{"num_hidden_layers": 11, "hidden_size": 64, "num_attention_heads": 2, "num_key_value_heads": 2, "head_dim": 32, "intermediate_size": 256, "vocab_size": 7177, "hidden_act": "tanh_gelu", "norm": "layernorm", "norm_place": "pre", "norm_eps": 1e-05, "positions": "rope", "rope_theta": 1020.0, "rope_fraction": 0.5, "qk_norm": true, "attn_scale": 0.305, "bias": "none", "tie_word_embeddings": false, "parallel_block": false, "extras": ["some layers without attention", "local attention windows", "gated attention", "value embeddings", "hashed n-gram embeddings", "an embedding shortcut", "skips across layers", "LayerScale", "capped logits"], "init": "trunc", "init_std_qkv": 0.0607, "init_std_o": 0.0, "init_std_up": 0.0607, "init_std_down": 0.0, "optimizer": "muon_variant", "learning_rate": 0.00834, "lr_mult_o": 1.35, "lr_mult_down": 3.0, "beta1": 0.95, "lr_head": 0.0109, "warmup_steps": 0, "schedule": "cos", "final_lr_fraction": 0.0, "batch_tokens": 16384, "max_seq_len": 2048, "doc_mask": true, "train_tokens": 143700000, "max_steps": 8771, "dataset": "wikipedia_en"}
Each number is 200 + 20 x the weight over its row's rms, rounded and kept within 0 to 999. Layers, rows and columns count from 0. The size before them is the row's rms in percent of the matrix's.

# layer 4 MLP down, 64x256, rms 0.152, rows 0-50, columns 128-191
096,182,200,211,189,200,199,182,195,153,197,199,181,219,182,212,169,207,190,180,208,176,195,219,211,197,196,162,188,181,190,223,194,250,207,167,190,193,219,217,210,185,201,213,185,182,227,193,222,141,192,195,235,218,205,207,211,162,215,215,204,168,192,191,246
100,227,187,246,178,184,168,217,184,188,225,202,185,201,208,211,201,199,199,197,198,189,168,216,201,182,198,193,157,213,187,200,240,192,199,241,208,189,203,221,200,210,180,220,238,200,184,174,218,174,199,226,223,207,188,260,200,184,211,210,198,220,184,228,214
094,226,173,192,215,186,205,187,210,179,219,192,191,207,170,194,198,158,206,223,157,195,205,240,197,178,217,211,185,226,203,168,208,192,194,243,215,235,189,204,220,209,156,194,188,213,230,215,229,158,198,203,239,189,198,205,230,201,172,188,194,178,190,197,173
100,201,214,205,186,220,176,184,192,198,176,190,229,180,188,179,210,213,231,210,220,191,214,180,207,186,182,188,227,177,219,211,186,222,183,183,210,180,198,193,176,188,185,162,183,213,206,179,199,194,165,200,207,178,185,184,213,211,187,179,212,183,202,190,158
103,212,186,220,226,221,222,197,184,192,185,191,182,190,212,207,207,200,212,180,204,197,223,203,223,220,211,171,211,180,227,185,212,206,215,202,203,188,214,171,204,215,229,205,203,195,203,160,254,205,178,179,176,167,188,153,211,165,220,225,192,223,169,171,218
104,204,195,202,186,199,209,205,214,198,207,184,200,192,209,173,173,153,183,191,187,178,200,180,209,188,213,189,200,169,184,220,195,204,193,213,188,220,193,207,223,174,178,207,210,192,224,169,218,167,157,217,229,223,182,189,201,211,204,176,214,210,200,199,182
096,226,190,220,205,207,171,202,193,195,230,193,213,239,160,229,234,228,184,179,216,204,210,222,180,189,165,168,222,184,197,183,207,200,223,203,189,216,207,163,197,182,199,175,181,210,228,171,211,194,222,203,200,194,197,200,214,184,176,261,208,199,189,169,203
099,182,223,213,207,210,192,162,170,197,199,197,211,227,166,213,191,181,225,195,206,206,187,201,217,226,198,205,203,192,181,197,226,215,211,244,221,198,199,180,249,200,211,207,217,203,212,225,213,222,165,209,208,221,204,181,212,209,162,187,188,197,193,191,182
102,199,168,180,222,223,202,178,173,211,173,193,232,230,215,173,187,182,193,218,209,129,184,210,198,177,247,198,193,186,198,174,188,222,189,208,196,184,208,222,213,209,200,232,205,167,199,213,194,228,209,177,194,175,192,196,189,198,205,206,200,202,181,198,217
089,213,200,183,218,179,186,191,201,213,186,237,199,200,207,224,192,209,209,196,203,199,164,203,197,190,186,203,217,192,205,201,180,163,172,152,198,221,222,216,165,210,181,203,182,158,175,202,169,185,171,230,182,230,216,186,227,179,206,179,191,193,221,208,224
098,196,181,222,211,221,191,193,223,199,227,217,175,201,127,177,209,216,223,206,198,198,171,215,199,182,177,236,178,189,204,170,187,205,191,170,210,205,203,211,219,203,189,205,203,214,189,218,219,218,180,220,186,188,164,210,196,186,215,181,199,196,224,201,194
094,197,167,223,195,208,205,212,195,206,202,230,181,207,189,237,177,198,183,216,216,217,211,152,198,204,219,200,185,215,201,222,206,227,183,248,200,220,193,214,198,216,205,208,185,180,186,191,201,171,220,192,184,154,197,210,194,241,217,229,227,192,207,175,182
101,192,207,173,200,194,186,224,223,168,186,187,224,227,183,195,196,185,182,236,212,205,174,207,202,216,212,162,227,190,218,172,201,213,203,190,207,215,194,210,192,219,214,177,197,225,192,199,196,195,218,174,210,210,176,193,190,214,204,197,233,190,230,200,200
097,173,232,210,214,233,182,220,191,202,205,178,209,199,187,195,188,186,190,200,187,219,196,207,209,237,200,212,198,198,200,174,197,209,214,196,184,236,164,219,224,211,217,213,194,164,193,160,236,198,210,193,219,217,209,214,218,215,196,209,180,225,183,205,173
093,190,228,168,220,214,194,233,227,164,214,183,185,184,207,190,163,194,212,191,212,201,206,216,180,196,214,199,217,188,173,183,210,182,185,194,194,198,177,206,227,198,201,201,164,232,167,220,185,211,251,211,208,194,188,177,191,178,187,222,171,208,189,189,208
105,190,230,192,172,184,202,227,192,184,243,190,229,198,184,192,230,184,177,181,182,230,248,205,154,230,203,206,208,219,207,198,217,180,201,210,209,194,157,197,156,210,236,216,182,179,209,193,208,222,193,192,161,196,175,189,170,197,221,231,143,207,201,182,211
108,196,203,212,200,208,216,172,181,194,204,223,160,207,244,211,196,185,161,164,221,222,221,204,186,202,210,233,208,212,180,210,201,190,214,173,175,198,190,188,205,179,190,187,220,204,194,218,196,195,210,214,194,212,199,214,225,180,185,223,180,177,223,167,188
106,186,141,229,194,228,141,202,225,206,198,217,192,201,218,210,186,167,192,144,191,216,231,192,197,194,235,225,195,203,196,218,212,220,234,198,191,202,179,186,172,199,197,224,220,174,188,215,161,200,223,199,216,175,210,220,238,213,215,195,187,223,194,172,219
094,191,216,211,200,185,200,184,185,204,200,188,188,217,267,202,208,179,189,177,179,204,209,209,205,191,232,220,188,211,225,195,190,186,196,180,178,203,208,215,215,156,254,224,220,204,204,221,204,183,218,198,160,237,178,180,191,189,207,173,208,210,231,189,196
098,198,177,166,187,211,217,211,184,177,213,212,187,200,178,198,197,226,228,200,204,200,197,178,191,210,179,205,174,178,184,235,206,172,193,179,217,196,238,218,160,199,237,200,199,211,167,215,207,208,187,213,202,173,166,200,188,191,207,224,227,165,208,183,199
095,227,219,185,173,183,202,219,211,204,208,142,242,192,205,197,200,192,213,200,171,221,212,206,176,207,228,238,209,195,191,245,229,222,187,200,208,196,165,221,190,180,216,200,194,194,169,231,183,231,250,178,207,182,179,159,208,209,169,207,175,172,177,201,204
100,219,187,189,167,222,207,144,175,183,191,244,207,193,160,213,200,197,232,227,215,200,180,203,195,210,212,155,176,198,221,206,194,161,172,219,188,200,254,203,192,192,209,191,206,177,209,196,193,198,189,171,201,201,200,230,210,206,188,203,204,190,205,202,200
102,213,158,187,221,217,174,226,186,203,209,183,194,183,203,248,208,206,170,195,231,210,223,244,221,209,170,165,200,224,199,185,252,160,204,198,203,222,194,244,204,208,215,172,216,174,216,224,242,186,213,228,191,168,207,200,191,217,200,185,218,188,199,219,170
102,197,242,175,194,202,263,209,196,206,198,202,226,174,173,193,214,235,237,225,218,226,199,206,207,219,178,230,204,203,203,204,182,188,216,186,205,184,209,169,230,188,214,203,193,179,212,195,206,209,197,196,201,228,150,216,189,194,215,200,181,209,184,199,169
092,226,226,207,239,182,171,220,204,218,170,216,197,209,209,196,209,219,176,188,199,196,201,199,238,224,214,197,205,189,153,177,211,206,163,187,215,196,217,177,214,182,140,179,213,210,209,225,176,204,186,195,140,209,213,220,219,243,221,187,169,192,179,210,191
095,203,193,226,186,184,209,192,217,208,208,214,225,178,210,188,203,212,189,173,211,241,193,230,218,201,187,197,197,204,205,210,208,269,220,159,168,178,185,211,177,212,177,208,188,194,201,186,173,170,196,178,219,191,232,177,190,180,200,181,218,207,222,244,203
101,171,192,223,161,175,228,208,186,217,211,190,187,171,177,193,224,230,201,207,223,236,225,210,184,208,201,221,227,218,201,217,214,211,217,215,187,220,190,184,208,198,158,203,213,220,236,178,182,221,204,207,224,213,180,179,184,192,188,190,204,242,175,186,180
099,218,174,201,175,215,211,190,209,195,189,200,213,227,235,204,185,234,210,182,206,186,196,209,189,198,190,217,212,211,210,234,221,241,212,203,176,194,191,199,189,200,215,189,248,208,218,234,169,232,189,183,196,206,191,203,209,175,162,189,187,202,210,205,204
104,172,207,184,251,215,224,209,185,190,191,193,197,183,218,186,217,198,187,242,209,204,161,211,214,191,192,202,219,201,204,204,218,183,228,226,197,219,187,202,224,182,190,240,163,162,187,189,175,220,217,195,191,177,210,222,222,198,175,180,191,216,187,186,175
105,180,171,211,173,202,207,211,216,192,180,231,214,243,222,168,224,204,191,200,184,212,137,220,206,185,191,190,210,153,212,211,219,219,188,178,204,208,168,236,199,181,225,216,192,206,183,183,180,203,178,202,197,189,209,217,155,185,195,210,191,189,188,220,159
101,203,191,204,221,244,184,196,181,208,204,208,192,194,183,169,184,199,214,149,199,194,213,190,193,199,216,187,193,194,201,193,168,203,213,209,185,196,191,171,178,231,218,171,209,222,183,219,161,223,195,217,217,208,231,242,208,170,218,194,186,201,217,239,210
095,165,220,203,206,210,207,171,235,217,166,164,175,184,208,208,192,201,186,204,213,224,182,152,227,192,179,227,191,211,219,229,244,225,150,180,197,186,170,194,192,217,174,198,201,197,183,199,243,193,228,193,206,184,223,201,213,170,219,236,196,206,204,215,215
103,210,185,237,220,192,223,202,189,202,202,194,172,161,180,174,209,185,194,202,214,197,174,205,212,194,192,187,166,182,181,188,187,207,184,176,186,184,231,172,190,197,206,211,207,223,222,220,222,189,205,187,166,200,193,183,185,197,218,186,217,228,260,201,185
095,156,173,180,170,215,223,192,162,212,212,174,177,225,223,175,163,204,227,186,195,209,161,209,213,183,202,202,188,190,184,182,200,179,245,190,217,197,225,193,196,219,163,216,176,192,228,195,204,209,171,203,188,227,217,224,202,196,177,191,211,226,171,191,201
101,217,218,183,220,221,228,183,205,222,236,186,184,161,177,200,217,190,197,173,192,212,214,220,149,193,184,173,187,211,171,189,194,189,195,194,192,203,203,228,192,209,183,180,199,218,169,190,228,230,185,214,226,178,205,187,192,207,227,183,173,189,207,225,230
102,213,216,196,163,178,213,185,208,186,205,206,187,169,183,199,178,233,188,223,197,186,209,179,186,205,177,213,198,200,205,205,210,217,184,229,213,194,201,198,191,195,206,197,189,213,218,196,186,199,182,191,192,171,212,197,220,195,183,203,198,169,214,193,213
100,170,186,200,182,224,218,169,182,193,200,217,165,193,243,170,177,172,202,229,218,194,172,222,221,204,188,204,198,201,172,217,202,205,216,213,212,190,237,191,189,231,213,198,173,190,197,203,175,171,197,180,201,218,195,195,171,202,199,247,216,182,199,187,159
104,190,202,209,218,169,174,195,195,188,196,209,187,208,199,190,199,189,236,213,219,227,208,190,254,206,234,207,193,193,164,187,192,190,198,178,170,220,197,153,204,188,218,230,262,182,190,188,182,218,205,187,191,216,210,179,185,213,213,147,195,159,202,229,213
096,179,229,222,184,188,165,180,217,191,191,213,220,205,177,197,183,231,188,229,197,182,236,189,198,230,165,234,199,188,206,163,234,206,216,212,176,181,184,172,191,192,201,212,213,173,225,206,250,203,185,173,184,238,228,192,193,232,187,203,203,178,200,236,242
099,184,180,182,220,217,190,174,174,202,184,189,228,196,183,227,187,208,188,180,203,197,187,187,222,206,232,208,190,194,203,191,190,174,221,229,171,213,204,209,198,189,181,181,234,167,210,208,209,172,217,191,187,222,200,204,207,186,246,200,212,201,214,170,170
102,204,210,206,225,177,202,205,216,216,213,160,197,207,188,226,188,197,197,236,202,211,213,191,163,225,213,223,184,228,207,200,182,199,180,235,223,192,188,195,229,217,219,174,210,199,219,203,196,223,216,208,202,213,223,193,163,188,211,195,206,221,194,172,203
099,192,242,198,239,207,165,203,224,179,197,190,175,170,247,195,221,190,197,207,158,195,240,202,203,164,212,181,222,218,201,258,196,171,218,198,210,211,210,196,174,192,171,190,183,175,156,172,221,194,214,203,208,209,217,212,176,193,176,212,191,232,190,217,197
103,184,196,190,241,190,190,186,217,199,190,217,189,245,204,183,225,219,221,201,207,197,192,187,192,212,188,188,192,219,200,182,183,225,170,161,203,212,193,193,214,189,191,246,198,247,163,228,227,181,201,191,205,208,218,200,208,216,192,240,178,141,199,221,193
108,183,253,175,229,170,205,196,233,173,183,207,173,162,194,226,212,175,198,163,191,183,229,214,149,209,213,191,182,212,215,239,197,165,204,209,230,201,195,208,180,188,190,193,203,213,226,235,179,175,235,198,198,186,209,199,207,224,172,188,202,201,217,177,200
097,192,197,186,173,197,210,171,227,195,189,219,231,158,205,221,217,201,208,210,184,206,201,198,225,198,184,203,219,234,221,224,182,165,172,212,158,194,189,191,231,225,186,176,219,225,181,210,199,220,190,195,179,216,210,189,220,220,253,167,192,217,172,224,165
098,188,184,196,244,196,188,204,225,187,220,220,198,220,213,202,159,215,208,223,212,189,174,223,215,202,180,212,178,206,222,212,227,233,250,207,216,187,223,174,202,194,183,187,194,207,203,229,202,190,167,189,176,177,209,244,228,211,189,185,227,240,196,215,240
101,195,200,167,144,218,177,212,166,221,220,203,229,207,202,222,200,193,173,207,202,205,176,222,185,198,190,190,202,207,200,208,209,197,178,198,192,226,208,235,194,217,195,193,212,233,210,184,188,234,211,204,186,197,161,208,183,190,207,213,209,206,175,154,212
097,199,200,204,193,216,202,244,224,226,185,203,207,199,187,242,192,217,226,184,179,205,174,179,188,174,206,192,212,211,229,165,162,206,201,177,211,197,181,185,220,216,183,195,213,210,175,181,203,199,193,190,192,204,192,190,209,188,192,227,203,205,194,197,213
101,177,175,213,187,200,195,175,218,216,205,235,171,220,199,201,190,196,185,203,189,169,178,167,205,211,204,223,179,170,197,178,187,209,206,220,230,205,229,218,184,198,198,205,205,203,194,235,213,183,182,194,192,199,205,220,214,218,205,232,199,172,200,174,168
100,189,211,209,213,181,214,204,193,165,193,237,214,175,208,193,189,182,203,205,222,228,217,195,179,202,183,199,203,212,201,166,227,211,202,203,200,198,251,195,219,250,215,215,162,230,205,177,180,156,209,237,229,208,214,232,226,206,208,237,183,207,201,226,190
101,240,208,221,186,201,243,216,202,208,212,216,228,187,171,220,208,206,204,199,175,172,211,219,240,197,253,183,200,175,202,193,236,218,198,211,198,231,205,198,201,176,206,239,169,201,172,178,215,195,196,207,182,216,169,185,205,222,202,172,164,194,179,210,206